config.yaml
num_hidden_layers: 8
hidden_size: 96
num_attention_heads: 3
num_key_value_heads: 3
head_dim: 32
intermediate_size: 384
vocab_size: 4096
hidden_act: "squared_relu"
norm: "rmsnorm"
norm_place: "pre"
norm_eps: 1e-05
positions: "rope"
rope_theta: 10000.0
rope_fraction: 0.5
qk_norm: true
attn_scale: 0.177
bias: "all"
tie_word_embeddings: false
parallel_block: false
extras: ["local attention windows", "gated attention", "value embeddings", "hashed n-gram embeddings", "a smear gate", "an embedding shortcut", "learned residual scales", "LayerScale"]
init: "orth"
init_std_qkv: 0.0607
init_std_o: 0.0152
init_std_up: 0.0607
init_std_down: 0.00759
optimizer: "adamw"
learning_rate: 0.00421
lr_mult_qkv: 0.4
beta1: 0.95
beta2: 0.98
lr_head: 0.00605
warmup_steps: 260
schedule: "wsd"
decay_fraction: 0.555
decay_shape: "linear"
final_lr_fraction: 0.02
batch_tokens: [8192, 16384, 24576]
max_seq_len: 384
doc_mask: true
train_tokens: 122600000
max_steps: 8412
dataset: "wikipedia_en"
Each number is 500 + 50 x the weight over its row's rms, rounded and kept within 0 to 999. Layers, rows and columns count from 0. Numbers have three digits each. The size before them is the row's rms in percent of the matrix's.

# layer 5 MLP up, 384x96, rms 0.278, rows 112-184, columns 0-95
105:561525548545540489478427554542540555599483564507597606550524548537476507514417491440535522567461472462500508548526506490537427570582582411585537485499591547496573534453464519462451538467459546480584456418490555478529449514572502520523567498475515504456464488459484543522583589464441593568
107:509512471417446508388536472450497501549497518461559535545464497468426466563526455544487443533456523382478472530437466561542487540521489550597555494419494477489511526536509550401496559496581481429540425472466511528530447483576444446535333473554478444467471526574463503439456458462537470610
106:498480482448479472510550478513580460526541526443475504512492442546558512535455520473532509555356575507549538521443468449522467529538544392545483447388512507511433529565547492547510418493531393523594469540518526621650431502542495509499424427592538495468516446523545459476508542515468554484
085:566518524491519550639500498563440466559451455497497425573445491555552457423534477471529515532443575569497467465515527450525480577634423520546519423460509562459448493594504483394470543496505444446502419448495540507462580428479409575567476462474529549467489480492448434466432475497471477492
085:515565511456444525674503541538592407489536502476428562531508482542576489487487431454481413452556609514522475383555495486552504429483575511495536545398514521561492490500495565457538491519555508453468442411441533526585499477521475457527453494493528539466537515438495501532550510422612500519
101:535522440440426514540471452505496546507490479445529524534532483425477554494525458534488466420473522473515531422499523490602473482451640548574427557481571482517487466474490475469548581584489555464572548523537404487546447491454539512421495527497486484485400508371526490420485607483529572617
112:494529443437476442420581571493535547506385499524503537603540538497492418437490498512578576476554512518533502433401535404501527547535462513530500553488558544484525529535528445508547461489534495522528486456445476485538571513534574423492567430418515494411476415495568382572478550521458500602
093:510511546448377549474510460502467486568513467431516516476475556525436583434497526502535472518429555472510535469408544535544506522465538467566441579434467469447479439570439603502557459527531475409526395500550466592530453542549514570479559491484610525521537511420599454429496571503469552469
103:576517571509524531429449542566549478538540442575580519438466491486584531406437514444481514426570498544514428483460534510487486605559530540512553496510501561479427481554476463527513509423527553388553482492532482435522597588569534488452465536460569487408496460445495526543511446439382466532
115:581584521511518494563504419501504514502454442457464570570480534437501398561382439432546465519460505553507490419425481428508563553590544530558535482466467464503552452429446506440568589564526493448519473493575483532465467354483542568511483470535547481502502488525484451606484535549524474539
103:504532510448504531471450424514508494581510406516580511579578586453482497518487489475489525563453524440490443496557488513490565535424647536494513562445480477503446516483397462539490565440441451477572514509520564503583472496449431435476476571480606545493483436511504482637531522438515468596
055:446460522610605497484493451483472504527535583454504501455561481441440489553572548575577586499549408489517552509532486507488582527441434482422505462552513466405481455527495433580383448520494500579528495446490453523423467483625528547482510487493518463536455499500510549414487499492387429506
099:545578525476501480522537535484496508565416464603467511523522605508502361489524556452571587616522506494540480448524583505488484491427525506536472508453556533460511473449416565407532504394530551462501489531534486416513447455460522509577508580495516478521509477568559551473617548411550483505
091:545408445448525540575460499456475497527534454513476493503528478485611478557564508502541450523534562453599531472549518530455575571430491522481506520433634548464457473560572546566531464458478418462424532503483605490587536483461465550572420523464560405494451471449459551531521574571497534515
096:541495480487422452505500417601483462597446544520470524526486536482457514397546532368536552483548524446410445542475512461566611612554448513611449529551499559521495575503486553559493462469548504469521526435441553536528493442496460474483560587521536444538494496516536488400471463565456490525
118:497575474458475425524445476455474513489397441471550478582615436526521438476406510479502525447490534575481613492488537489516552496510576469522559530444478498578509554493428611490533602569388500507504452466572507504503489430528581547467404400487494464487548522433540486525509462470434490488
103:519569563479517596506483539553559512513465426559619458529412534470530514508428484486515479464413520496479468546460521491511506608492575534573479496463492588605525508662441453527480540497542478405498454492562488485496458416503462474494489467511501431523483475393486506481518511643482561495
104:412507458443510395493527495521471520497485454569547516509532421457483480357504500493496483469474521442450581499482517481474613538519529399525596493474557531525535482592507566433517628555354542461601481492479589536487497547502476533542454494478562540530540498438482481579503486514451484554
105:548464589497421549497537477501502528503580519543457492615516509448477513550506444504580548617490552523559437455533603457590459580471503429541578501482576523494440505489543549526515622539453497488536500519473480561491521446553409496446458586484557556474440487526488473484430566418433470561
085:511605445565547537551576492605449457541538516520466547581539571452467447503458436543550594434433478489536450471420548466532522565533519506499557500466560466454475479538480459457507504571492447465595464405596412498457615484457490569529507468466568483505537520469444545597508546520509550454
091:434513497506532505480414517413478493624577500505457548583578403473533455489530445416418584503422452603479523443475509456563485609496501480519461529526477536555510474435445450462547453434479441447552407472474504583486452507479491504481554549417571532429563539478537535531529535473508569505
101:453520483511457450487405464411521442567457534552431506451488572394498473511464516495550496394576489479496511448452577500509549459518438485575557549522533491458478470493408529539444570444489415499524506486605559547504587477490481544435483570445543528432528491412495390505439600423507511476
089:509527386416494406530441516567502480527452518535527523521616567515504469414484508466523525497515481502499511376434444497503620431550456477474437576416512530521415541505436601465499509473582516518548439629515543466513519515514547439554498525451503537490563489498413523435463563528554507487
083:545550469443547507509436402502523493496532509521548519557558540483437441507520468508534493520487459457543463443505618509505556510566510497433582538542599511427480588552404473590457519529540424465417513642464548519385575399561571577471544495509518512492510536487509544509515481528473492426
096:505502568472513514591507495540496457536576492467509562504464521464478501404448510541502583570488452543530385448512570454475432509520572481582399433467458471488513539501416475497445516465497370396568508503472499570463598531538499586542542548451569500492457403448568508491555508515419459489
092:431570465495496433537430484539510478579488471450489550454506488457471501388394485476529520467537566518506489516479516517545437473513562506529557632507425462529556549475460528479636576559498425451550479407443476491636513572490456608475495504459486478505560563459511434528483500531555514437
097:480559378531460637470559558522554500539453474614439585544472482500610489482475385544510448453466498494575392465566493434477512493392474517472456489449532556469494493581521523540511547554525449488514494522486516493448533505516499528492542504566550402498525505450499391601539484473502474527
098:569439495357390516517489551475528495462520519472482597539489526398479358506467466483452610535511512441497534534463504474480642555539581459503443433475482555581517536551455466451551495541541594485471437466510458543472481458443536513512523505459574597507497445488471503551500558491477486492
109:433483486428436617516505483382436564541466468536558566527471510450509473456518507517503430483463512518513463506509536435467455594468479540590528542427570597488455583534468546556529486512506435474525511513466523498511547438450466593532532564432525564509549420472563459546453575442516571624
106:558479427556444469488509474509517444500462403587478499553568526497522496496475506516531458610524510558585552517421530522509537478458518487419553551444468557499614574490429544430548569620504461385510518555552494480448577506460498511471491582510548568448486528568447516524485381527478567488
090:624450522486474368507437517604407566525517480456519480442478483450534437517528505460528553438464600489548462479454510511425493635557484535570486460415546518533420522445529553481473496577577471486521492552545485526491458416463448441526502472494527493528464566467528407447509509538550589532
098:516552471442529520417423559422494554496529491486426521543466559455511430563547406467496480516447541556466479513493542507497603563497511460546429481468496447490577487452510595459497594444560561427445502546440468546495429353538567425506530519480465477486482482612490413463532545469440506451
089:403515501525498434509514467404483496550516486540517518515590603531598511539514580526607519460485451396471573498524589557512555497457530449524551554452542480482481395461404488511529614433502457482570463496588507513511570496548490519486445562533562519447446456470452493550456595549483527468
096:490582419501525464590453506471480471533468500465584564578543554449537501491351510507549562494463457589476570407451583544588519429534573509505476535501476498494523513521412593464517503489472484515511502527483517554529543442545520630454566597504533531515486433560493505430432432485539457462
096:588432481573420481554515533486596540543553630545550530609523552554562538527472463410495521627515600527493447455373457541603562557510463528494559430526474493474452518554497516446544471488449515536416528495485534458490499478446490541513522569554546526505549473469506547478452528453477475499
092:470448514388514334597553519512493428477569451500490467541474482491578461517447442499563525450515564551603528491540430503571579478497509514489496542526525460505405499487549447517513562423460441562530510508506439574454502477508506515477532582479627496454449453418532476587437477550506495457
101:574446562516495504590566585435589442581475396464464564512534467532525493516499462507474458484573542500540479516422534448551465531435555513566469500506443531513501511551514469533540537552504540374539516499596447557519468484615462502509432488540473451434581490366524459421474502564557517533
099:468529445422489557494477472468535486457563504486487502548505465563505449402506473529514488556480487594485480472510521512501508520501508430547567484496504518427540502488425607466589424494481456468587488496512511565431542601422581597457521533476542534480606417527593449484494633449476607443
092:561564470483530465582560564488519473444452487458481461482667557519562389482442536496565422492525545515523556465454568522568561494483576529510496602479532564469504482574387540481531505499564549513509425553578594513488440491466484522536382522512520502492389478513491548488449486523527500493
101:485519438544337497498475481561505459552498400507481478494541476456488420453559514473629457402505547479547544433478507467633579509487480451562460504455447462521546473469485528466462603578502471427553437507513505487502485462512501550468563453423538556409495484513529512416510601495548475492
100:503522473514453531425478573508552473526584460543455542493481469507523429499490533368457546425437513566445588588404520456571557488532502464509529426531539584543584495632514553509510447422514482466472431470451458533540470508543464469488492577541556478436470518433516397469526514490413479570
090:486507421532510544477476531567550455448512509573479513478432569378487485518442411399476561468529489419476393429612566507474523482489523426529489456524431529475476476567523596425512523461509556469484434539554572420481552563504555409494480505491546459547451426502518522380477476480476507463
093:607510453528423530522556437484524395476516493411518468506617543539551510467484501475514460530531563509525349415512488506560501489522468447530524499524514599591493481541539517471518499516576439536589478484484562498532553445528509434521549479462477440465533440564621423577512446495407538462
090:570546539525535551450446534473389581455528475520641439536476485501514491482446473418456447483500506460548504446461581474427533561486437535562524588428489523459542582534535529514535485528454423406495478536547575555525556459531552477502409439487493401418447483480424550501483534506581540467
123:489530501457475420542462578458495505483400514447536499486508531501491466492475517448567462567489572392498532401389553516560624508496478465474522550447529536528548486581499533517563556561528517458509418565628586620531494537490522553507518567525554488381480460426490512536542491523481475490
085:583500409500525473606437476536490520486441485523439504523523541545515366503523529458514517565475494532496509431519509525485602436500567431474454552471576558482479517523460575347461459510518578524456479584571475477435374545393543527522483481483535540537436474478489515445555429509544468474
113:520558467455437476463471498449555499545401528529470562559428533496565485412490516499544573489555517530507516464412509374485605598555505472519499460481468497464552508550538476508523534438521495525498443505514495443611534551544509421537506501491482447477562464527630348517558585487453482566
094:575550472461529534483448485445570454458480419512556462585535567411554585381502492528484473526558537545441425496504522505533610600520583585497511481498421479506575503534554513533452527479448475576581485408497475511509479505574479466430493438477451459416513494518610510483532483404512488479
105:467536499416483440449521511479561479483536522531601475486481414476527465472378515413496581504517463465535427470382589457493570531555589451554526496534483587558605494496520549567579545515468478540616464508507418526472474543470502583548436504487461549516471549429553474575546500502535487515
087:444469504463395499579477477509550440576470494479430545415482530485492384532450536505455428506530568550539521438467520528556580457450517504463513536415608489552592544488413488536464476505562551506500421476516469540535481553523458536485413444421557503425456486462551424580425552532481545431
106:505471490463366402535503512561538417490402488490541498499525490510493424469431472479500469523579554574510508558470493498476474483546560552515596491451505512580449416536515566510516559516490540526532431500525502441527503538583492467503530438458483595399583450454584489592398614446499488468
104:510466430518465527581513526509449429548504424509460444551587443491579501540461476541487505505460530530512425341460524467542472506426617523538454502464519583512446508529463455503522577459516529490487503558510443467566416483479472537468507467410454511425495413546535464570494604567599574538
113:537508421441488506488433588573626517495421511493438479511487551418543551514554457491515470438430516555586454428462514418484511556464514494503592507566468527449509554494466504491507613399557424530530492494511425525495471473514558471447402460567512462472499471561609465596533505538495544564
116:456535530417482494470513460467502506575576520532399576450546494517583428541430508503472510544390489479563487389519507466449502528527551489530485515541513582565422433524431465537546553491476486477519501496538517558516546405432496471476427625445470619523458452424587446498422508532539531532
097:514469555490444402511403573434553450501432460506537478466581456493550507537517405530506531454571578458561483430489470488515471483461444573544507635517531518532418534536513493438481602430546517390459492528514501454418586517516554511551471530495395487533498491451587477513421533528526544455
102:529511477454501484554322524576510462529532425490549495558610499490449450424463496522544481478543567405550527461565518481580642483563521493507505575465553519576530460560617549519444528503508501517530430508571529573570497500475472494456490542514504544533419465485537519519411567490485483484
090:466429497477493489543453499567531468559478464417635570524476430493553533536488402434498479553533509408565511489510476517522550446502509484448549521381603546540459541551475561432523497564458505579500461590443619422520500569476475479496444461456504484473406469493455480492454504561537591488
107:564533552482507498547475504452531518492507437512545546627516470461546487463516438504510454524404630464496491583392566416502542533446523541616478535525539536488530567469494472492499500554501459443469447501499390502477496433489544495441470505443457475495411479417577440473423458447522580609
100:538462516520463482512457458540530560483569541492557492560551483482495490569502516515583505572455520456419556519509595451574464546615471478534509423507616472522529627448584536453471566494407508494501533504567553571552408497535527461499455543568472516473472462482451522477494591461509602600
101:535498516437443530585573533473473435508542542546506633468459449518520549561528535474424470575529546463623454382490557456528502543529546522445588482484519465527512488502537596445452517497576475559461481499526484548528512500535545465496494522373486545472529457376502417534543495480532583584
085:411506540400484475554457562430551424501526437405432527510517511459523544549489366524485497490597497496543457513518437483509527487531512474515454536510485481531466417501565460523533517445552537545539470434627587499550524540537550505527495528401383506472515460443488537483445648544532549492
098:515542494500410525560578598534442533511422384502462537482511447473475539543539509445572466531496471415456512453492528504465491620519482585482453487518476546537483480504468487600648444505524420497453507587448550500491490446581602478479523571480465479498568460518450492451447493501426599467
107:468464554551485439449403633552535542503463506524543524494449579522443506371479386424526482450482526477427489459493519502429495583457508523617522447486474462501495482439439513454426554488489568406455469462488509531473568523425509563483538581543533503449482459489457483516610505459426472544
113:515577467518465451497450471467546557531594354522493477492474483411535508580479517479437515480528495438453496595524576437471473520539615432513496537532503517573455527472428513534501562446490495518481525501466532592573482428463581594424484580521538574445492430429475506466494486573477599542
099:535522519480452473522500515492459554591471519467458467551500495490542561539463497446552485511441503500618429463400614505439485517477560569530569584452438513517606460558614548426524502393527421524568492490464528530519566490599464503473478520536565535443435536581515507583476532515523571471
105:486536522522449521466371588392476573568526506462536497557483587500473533475466453471472460448403502536545496458458575499453470581474517521580537539460476504509582535462388605469437530491474471391492530488435539528577537538438525565483534496533516513469513390519480451565617497487475502469
095:497461589562468502529408601425622424512505510508429540492520526440511494514501504517513543554575493509491494376474547480546546512455468551517551496513477444487475534487457499490460502471464479512476469527625502501527542397534398545485516486536596569361434537475475407531516536383491520527
096:562497533493513418528442498502600524511573532495564534587638569459492550503523531539523476468553476408494450497522545474502511570573611469545562582554517537465512556456534495458492582511471520466532468481533536518592483431585485497541453550478440531475429429486578516489458631472437532570
097:513459519510485461496578466463581426590469521448446521570538428457511556516522478555562478520448499442471460514527529479420464600513510573509547497457444597531577551556577626480501508515525436405578464450473531617546516515570444570405532551520491520547456451463539531535436540504544530503
107:504521526461409441471512531563509530454475500575503525535517467379480452440420473528584524444515502471561463549417472535495510590584530480523600561542553525520483514550566478445539544442430596403439473454447548512478470553455571473458545543515416423532515493391457453552520443534478443540
090:473540455617501543531496547441569478464620540507566561540503548562454493483488423529535528528474573481511442470484514584517505542562583507440422556412460557486533472523479537497494510394555535485534437579537555550477550439566526536546439493458389496505492411461464530520538442603437544459
090:555498567466571516494459651587601445579521467478526482534537541544533394530454385499584497469569493504472501489464556463607459567538501512478428486505415529513551536499496456407462440474510510484529417459512445489484449474568543516522537490506591566454443457489424527489495586473468532540
096:501425445440503502538496539524494384511457411515458500581507551498506514526383476512552483516462424531480536543545572474479610594483588480493537506450506483513442517433552521465530483486586520483482518519481438565626501493432464426495462479408460601483487455406490487522372488462563535476
# layer 5 MLP down (transposed), 384x96, rms 0.262, rows 112-183, columns 0-95
104:501461608528408497559485499520462647416503474463589498458515448531472529483529663462516493431507390411500519446531508442497480474434404499628434522449525471473495520523501590498504476467490490494472494505470563516550444478464505523619510539473528598475454503509473515478570538473495493482
106:482441500473426543571537447458545492626482553451432485505490440528514555544487534546569493561475440497441476561644517449531475498455454457508521423537434518500446547510476544455526532564562523555531349418447474496508430516513450495607521492492472559535525512604544571520512484506459412524
099:469456554555556484548531483520489461438503516426590520501445475451624547455508420598506540460476596491595488527533414516572488432494437474485481470507553506515433395400551453609440514477546538578544466459512523545461495463515581557597554555545557558462504529485471484499557495494481442520
091:412492554531603468451454519544484483583469536565571607518486450546536590486486539504540468534521473453577608492514470485487473471403535497636464533573426471487542485465463519485508489579578590449459480442553499449498531472465558487586464528491523501481477540540541511566579618469509431483
085:481453437511587400453506512538485584546480594468475488508462493492429630612557461469540456397524508467468475462477549454483459446542453545474506523519476407346525476488420406552449469551490486517391535505467565559493456489484511486533495479558498443533545468482497595524473522442476480539
098:469520508528505471566518464510534681489447553506508523547464481558447496516483557424427438486469408458437518515564523569520529484378545484435607522444521459488514479481479604359514468541441532548521440443516493466503413575498546475540467468535591510534535472512477481466434514559503492446
114:511607506457493614532598526478397511472390457502484465503573587539495516563559507587543529497470457522513557520517615481499522531455528475475460504512565449502523480454484397565438513530506547536548453485492417415552574508488590473507598479534427468527492464600511513534529507587465478558
094:504406485555558522465506510479553568472453457470580558462470520516556495541504491435406406472555499531538537564531539494436506495506616532474493509532604568540506484453662498519514528551481468572510556484500477430570533556533496461527429489524387569468418473523540549550546441487471565588
102:537439495544643498514571592500489488430457557469556491555495489491501491487473497435609538564493491450505474510493541521427452506411562538542507483498463478517481562538501347478542552512525513455430440537449531495482412412423558470501463497538503467406491507547524554540582509444632553464
109:548523524511645387530414399536527566480502501518524493499488517391564448565497412527409446516496575480485556564464455524390505481545564510444406486522606487579455436502553490467497545495493591493480536466543433482482503438481536521555515466506511548516568533469547485552546549520583499510
107:494514520533505514447500506519440441508460380516515449502466408463441457566471576482475468566447478600528463491529495506437564626532545567497519517583497536475495496510525299501451581502457424453531451507473477513481474463439497483546514538487573501498501524620515480597436552513457483557
072:537542500455700561474480529515457580506483470518476516543516538527555436465486477428551516488442598527546528512473514457492513513515533474538553550452512600628582575514452503463606506432476450475501487473521470471515474462502487493516514495469503581398545483463509372546512551436531596493
101:568529528547413437579403517550496449602503476579522436475571502496448534579498688475549508570563431538492507565580522507516541478482486539521444425490551570470528507446435454464521503473529482563508463492524438443557461526480472517578561576427464540545478492549420521503481527478492547536
093:547468484461646437572482572506491563393476473615409505540515516455483505506563606448463427474527462446506553497453466522499551423469514469470578576497496385493530495519458611505576495535525544509460492486550493454532463552426425550507525508463487502465583509437497509547521530420472477422
100:569554553431578551606464451514466474431452467436499495471469582467428491514472443443594336526478510471481465511470480546515474461502558443500518502516517471639483525392404522467510557496512542509442516500481507476546463543423500485434520534562535514527466509359550529510411488506528485476
107:499506414477499514570535501549561491456482457480501525501431448492549533472427401496436473457579455567525462526586491503464586422528490434483483535494429497559498547407432567505493526438452512426453479435519527530534483449425538604425489447543533498491515521377549640461500499517473508391
103:478468524506474524438545592509529544563551389535430582509559503638593536440526574484478485505386428535452573566591493478548519534386513486534439492521401467443465492573445484536539526561470451476503497518525437529493453490564526479555535558541547523532525452479499538491419522577491473464
101:606483510604513525507459559465551525509526531528459480539495680510540489547489446483507403519552517505539436505515423448549462525505453596523395531550549482413505508453506447518463528476611482491406552484488529449552556482486505501474547595457488470488452490609580473548400506485476519507
113:430480483440496531513498519493483410519573545450467480553569518511427507633474342402523445449455431460416496487534457529516643449543521443574452498526508449482514415523395565534481549536513539469540465545522486517499542460465513527545476501462520551465568510453514469426407497510455487546
091:477548484519751549459539488528503423434531470535540541466533415439520481476566413541417507601561550600466465484476502561472470599522594494536443540531492500498582508479455513525492510555464544512511517454530516486482438537552507454511497464522461515480533552478476559532554481470498519426
094:493539507433621578550604525455520458489499485452497502404491472459511521432448470559562545417604463485512490526472547498494520628519552533509476487564417542511413473576547427509485437459505594470453532424592519411533466534499434464550472471516461554479509478465545483477475474592418509456
102:556415467448376398396548468476485435509520532467461544415467517455517492447509580505553591410480542497483506473495499503506495407406548488629428404463546526548437526430455467457522515535532590437594493489537467490410547504524501529498522459471571514467534481468459472458519526450489543510
086:589537468498474407483497559519575574461454564496466473525534510497463518490455499560484421531478482389568494406490464509440608381415520503435521436475502539456517452565461506475533467556542508494497465464490570414451468528534493487525476458484530500386593474458411408517471417476553587492
093:531458512518809446418483530548484527453546525522509568479505513503498482538520487461436515469472472434523489475559543527544460458483510476484476520504501577550533556522475465557570449473428483445431511453506475532511474434543476479489460479523452476498458481565416487439568496472478543434
096:465452454445547505553488407530474531497408448473529466477478546514453480521568613553423567441511394515472504500521501596585527434418495430479491453514501516552487535557512565482580484542561616510472457548427470443508484562474568443385448574563520530498505510523454470527483437422529562496
093:509510439407430444538488502475544531521469548495505565505464425505506459492455470521421579453521521550491506570449472473480582433504598500426431582598429549574574488381469469500580453518494515564416535534516489490567486440420530571626456542532502436535531544485535476471449521472451502449
097:542532540492478493448594470536493648438524441500485485473509422530412541480505426482453382491567487518475538446512483449573483435516557455470549539524401516491482413575583578482485526571470489452468471514459515490454480562553471587567468514466530528389481463478430452518455498544516495620
104:478543586583425468506455448430476683474496464571468403492439500517477561498494453530453528490456483485453538447469558511470452509527458521496516534400471444483481458493454483552458551435450440400522506548413491634523533416529471500459473542516519429509468555472415428446556523486526517505
097:544515519526478465429489481548454684518523508487471592455418575541457558475524612528511463549453357503467418457416534480592429523478501537564494484513448457476500526464502491496429459463445485463462513442444484537509486441596497562558478512422573502468463586490526463498497499513536488566
104:506477470501396490470501585431549455511597491514501518473498484548501511488498619428571418515525434527499546673524502490496501381497419515464473490431478500454502596517508537545500439416494549440549515480557431525551477507553478495536563528457492533373467561503424455502547453528453500447
089:478502554446442551616450487458534406455407459442489591480521475564458484518475627470482651445492489521519429418416495509463536506438472507490516520412552481471425451465450613459561503484519501485469526525591499425464552576492502480457481480471507541540460564421527534523485527454551496487
099:453446549489475461515590490513450653498510505360528482521501517591370522463520460509435528492548580471452516577448474506456573470455477477594512454578510483508472516446497579488480456521504563471520432491504516600505445479452428426587548463475464525513522451523451412430513420472507499490
093:500500445447572516435499496529459531520597519433480578472503503454527486461522724505529456471485408550542508474442483484561575485546532491606470412552563575444498448499506461509508417489478551496537477548544503497393496515406475484561475511482610491465454485509524533464529493497446458554
090:630486525506550405528467497473517568396398502481494549485526463550512510506448597466516665564507456476509488562525542464460422326507542473503488526500496415545560492501479524446468472551495556461422495532561460538498424459425472482508491473506543564576544443504500522462515464546522493504
105:405518458464576556483513546456472418503509485471522507446434568522502510480442531499501448512524447444512471586525502519467520495523549520469432378506496544505600550525449495454516566607488500578536523523568481573551402593585498559562401484489485520491508463414500517385441512551598501435
090:393537513465559491428506462417505498441462551496490519488402495508428522538477476522457428505463636458469530473476419472512515329485549517435541590473491516487594461549558476522538501483504490501548483438461543504580541599482598457494452517501469506550573558539508385448457477490521463484
105:551487544444567494495453622504512430465499470467542459517579565541464457483541523476503389477557487475559497513550552479527555449472489544400589565472501444460351438492578422525503476495440517518544557536471492490529465594422543484468508514575500477495526504387478550503473633539478460525
099:460577483448400516516511496425514434569427581525394419482588475534525497572509519488508483512448454519471477544518460559497401511461481502463474527529503522423456538581571496532499410519448549548476496411511531499481490585415492520423427482596526437606470500444490504415509534467589573530
088:525458542513484499538465566484546450498534511515448443586535585519517485509581386515542419496572514534498486541519599539406497461544472489499502428491465493474418457510477417606415431526521396512508491489406579589589529557476516561518517432491462441475572448561530513554497492502471395527
100:531525545516637437573513582574533644502437478632429408538519492519512472519412555472446421485421464472507527494493485522453424371531574552489523513373470544472455487459503480469475483469544458547551452563489543544478499525458508469480499456518552512542490560494476476493508537434504488456
100:526568497461473451419471520501490639465505500523533499491539455536547510469517550446532468456461560572498502558507516561504497494502509504563474480520584498449616469518526566458463353435525462498424580516478602473459433545541454539430460536510373558470534513471546483468577494521585497617
096:488460559516590569379484500479430430551499463513480427460525484464524500537567485535504555539490393592526467526447497530528432476564542507469510531549478535480478562396517471509504494429518514478535511473429512368461562430512442413488543396453484427492437484447529534387445548422449466502
099:452509507496642487469536458505455520527538554467476406564372509534457526493557334457510484547474530466476456486494540571485484571477529486463530487448426468517532456511567392538420519535452520520526470585431502529464500507548540579401469491549535458484485488490513564560547445476413468411
099:513547503477689498527527577548449661444513488485493483505513552469517506487491430531535478604506480500477490509478532526545513458546457484535576570508541468506426545488532504533431471502469539506441555546485517564537507528520535514511432462538435427396473439416555651531527498453535435514
122:581532505476532475453448629545498640438523586458538474507452577497490450473538474438522369428430571394527511485447535542462531547522480490606498509446471493524483441510439519523490495467451491448420468495479550534496509465473473466563521448497489504368470479506503583491586537517420475452
086:533429495522583448515465534444561479513478496549546474583565486528498532524464631463548503475444527520587449520527495497496490344518470484436494385528471427436533470557506367485516494522532471536503452404419471470424462428510512595457488504433524482395519524550511465548480545489520538555
114:541609517482443560592467493461515567468520453422467445508437603523515532532536425525473535455526424491489515533513608541471434519506523436499480546443602417423504442504478391550464559509500511538520506514416418464561578498504524423498519498478523494471472495533499520538507576633416424480
096:520491501492605504469458536566463568439503551567486500454559484517494474497533584461551578485511483432520489411479396427510468492588501517507499550482554513398517487497519512542536509504486395500455507494469494540511507544494492507590421462564484445461529546484385493480527558325536454359
109:472576539507464566525515469319517546518517468534473334495461595490522553477452457519408489572508540489464502565500458535439546538598504494447530508578460449468543535591466469491436438466505454565509495510488565537540544592453453480596517502476530491566467520522467473510508425558515534539
086:407471502515468408461525535556504457482517500474541528501474443442471496600600506539485481487513516500469504462407498470383480341374473547421481536495457487471492501466571434530407445484566425491488524470401493506491599522494495445506488507539532531517498563509448552488551510385592490488
098:469479543530600492422440496547557569508576486536459497493470469434496464557497434389537506514408515530494509520415483525534425580571405538531450581405458506416435519498455591480465455524441447480498565541525581525541595528553563429597447515550571487513471526471477498494540475519531448531
102:443470497476552493463478463494484511542412441439483527528527493428438514574507585564379477560476475516500494558519539539445551549525525491506480600525410487523473545447450488541517525530499558407513514496386417415456401585494497400436497460530538529551580531536583501488395554486430495523
110:446485539524532495426469522488497580478558518506555549535540541453581433503473558421491337469442503546504449512454612388478488404558384563461520453463530536426510535523485541532553552416511428490513540531434515515504566538560489421445490491479464465451425471508437518439478521512480554545
115:523468550476499474411562527478559524592554483498503515422525498527541425547425610533479436539535544529505557542526496510567506453497562531478539516525501487537404522485563544542485435488459583456510493442470517494471530426450453338514543537485509499502422611369487448476386549485489505436
097:444527477570482523479506454475516557507524464454530535551464511525516504422443555350468484547455581503565529467514498458465436578492537470618510498507508435499549521569526513446506528463457491482478401480567571492517487578501450573559517455649523388569550441533539482480452405453520466565
092:487508434488487429533503558550574444510477512468494415433549498556453562426535581557433500566668475437507481479480486493496534351487513500535573500555504545535483435461536556466450485485502572560472413536520556470415500556471451509525440506619464504574573522483500456520473479583506507484
089:490531441607497445506416484503506450484466428515433482464442494479427450446559535563494457500524488399453484533612578548542558401425393494559440564546480441490455532564462509486491513522531522426560461511462553463453464477480539479525663491469435481468537484588447485478486537513462441463
109:515579527499425462447505473568454647525534566502534579512457513461470498532469526472487377510524402548535499537529500578500393489534459568452543571526515483412468502485478485478473383478559554592446455471483410567535541473523506450503449400450511556499481461463526433439517461555505557469
100:479522561464534606601490553451455556487589476475524473507488487556549503489545633478558429428496366477461511506540511508517483463580410517612484540514530497510538511531501502500509483522459404500484535511423485540467545479444404535547487510428490551524462498533497534434569589351507467469
099:462443378590503497376495556482514552464500518546431527490414530511515517447446453495472477466461502549480475513550551518503494524558559494506542502567419581565528492542506505468477605522498547682443486478602542457457571516533507513564470484478565466592496530505450538499564518569419464473
086:506479487512516560553523438493495508532466507446519532434462582428468457510531498425507584525524543426492393491453529526518471400456435432461493526513502562490569543556547515514497469568493556611508438547517409420475425508462499522526504522447513413593497518566497428430496344527454402496
097:522548446485437477500478661589511486497477428523445555529532570531501514535501451511512432467452503492520407554496489473614498524527447470465512511593493486476452457471550466449430542573542526554503517476426461462388458528440478495519528402532435552652558535482501579540459490466563477542
104:465478529478592489558454557542479529384436544436565454516544463520470342486482489554520490518453472485496479534474535517493601504544549485469467456471572527601555574492404546499545532482589515439484512516469471516464565427449479541501513410459464489412473604421508499438596475524450512453
110:533560465472359535548477498495522664498509485562509435462423464577532544464540424493417487448568504492407454604545539510463519437505528454510534531564525480516452470527447562474520519460455527516473443465493496536513484405404496595449489488599526518427479547447559512466524419537494455521
105:531510487504492477443493520508539591507509463477489487488374596497406516480432571528522488537548422520437500447486626511506507501515480471586478504476421521536445549540481555529503441527453540487475602532469430484564492450489535516557542506513532408469409415629494452569586499569598514553
109:496533482519590517438476591539474775448472561522586476503451513516403505498502472495506375514474482486448509453478540529411496524473479531513472557486472476542558471461548522532503487501462486462513498538490485540503518473407504575528526483475478512398458500478562565540566468444496515545
097:497459519527344363490495507556483482452491481441456457452443504518575499453529568570513517476503531552456476513503518390470532419510501476475521490494477442527408518444549601525568485475474514411486492417514424511506446453515488434506457532457559496421485597601553437427566546511466541448
098:493410538483480466487517471513482551504525539515480501503496528472507548561530683474565476477542329487575478479530519499456425503491458511634401481501459502532455491490507418554572513450444442590472505474543576516489507524444481551558492488494517397553455555538486524491511526376547484509
105:514478474566379534542465448464522408452464453436495511395520555555547545487492485550538489580558501524552576482459515526452496404525442553636449485464535466534422578608470532422473509428512514544586421513497438559409529465510485508520517537520496445442477414493449496497525554556486487536
113:479591469499591551489553513461511521524491472492595488528517543454517516610453493425481525498388425572489532503468513556360473536597510425455556495545504457479457473459520549567465476499498479508569497553542461540537389518445398430455516416467387450443495540561523525567468493460492511519
097:409488546616530518476481457535517482521545500484465517524446517465473529507507426466544533456620591527465475454442566479503551512547604496524488525430478543450631563543506565518442595478574483431525514570503486500506510536487549608580523472494409476570500566535457411433424522493516499573
100:493576505505740513490524622452462457577498528537585491514506455479481486429533454533489571496461483486513484504512500542460495623491564519526511489548509442528527553478483355515455507524490490400486491516528567400488555485447549522478489580541554489475505567492486474507499474522535501426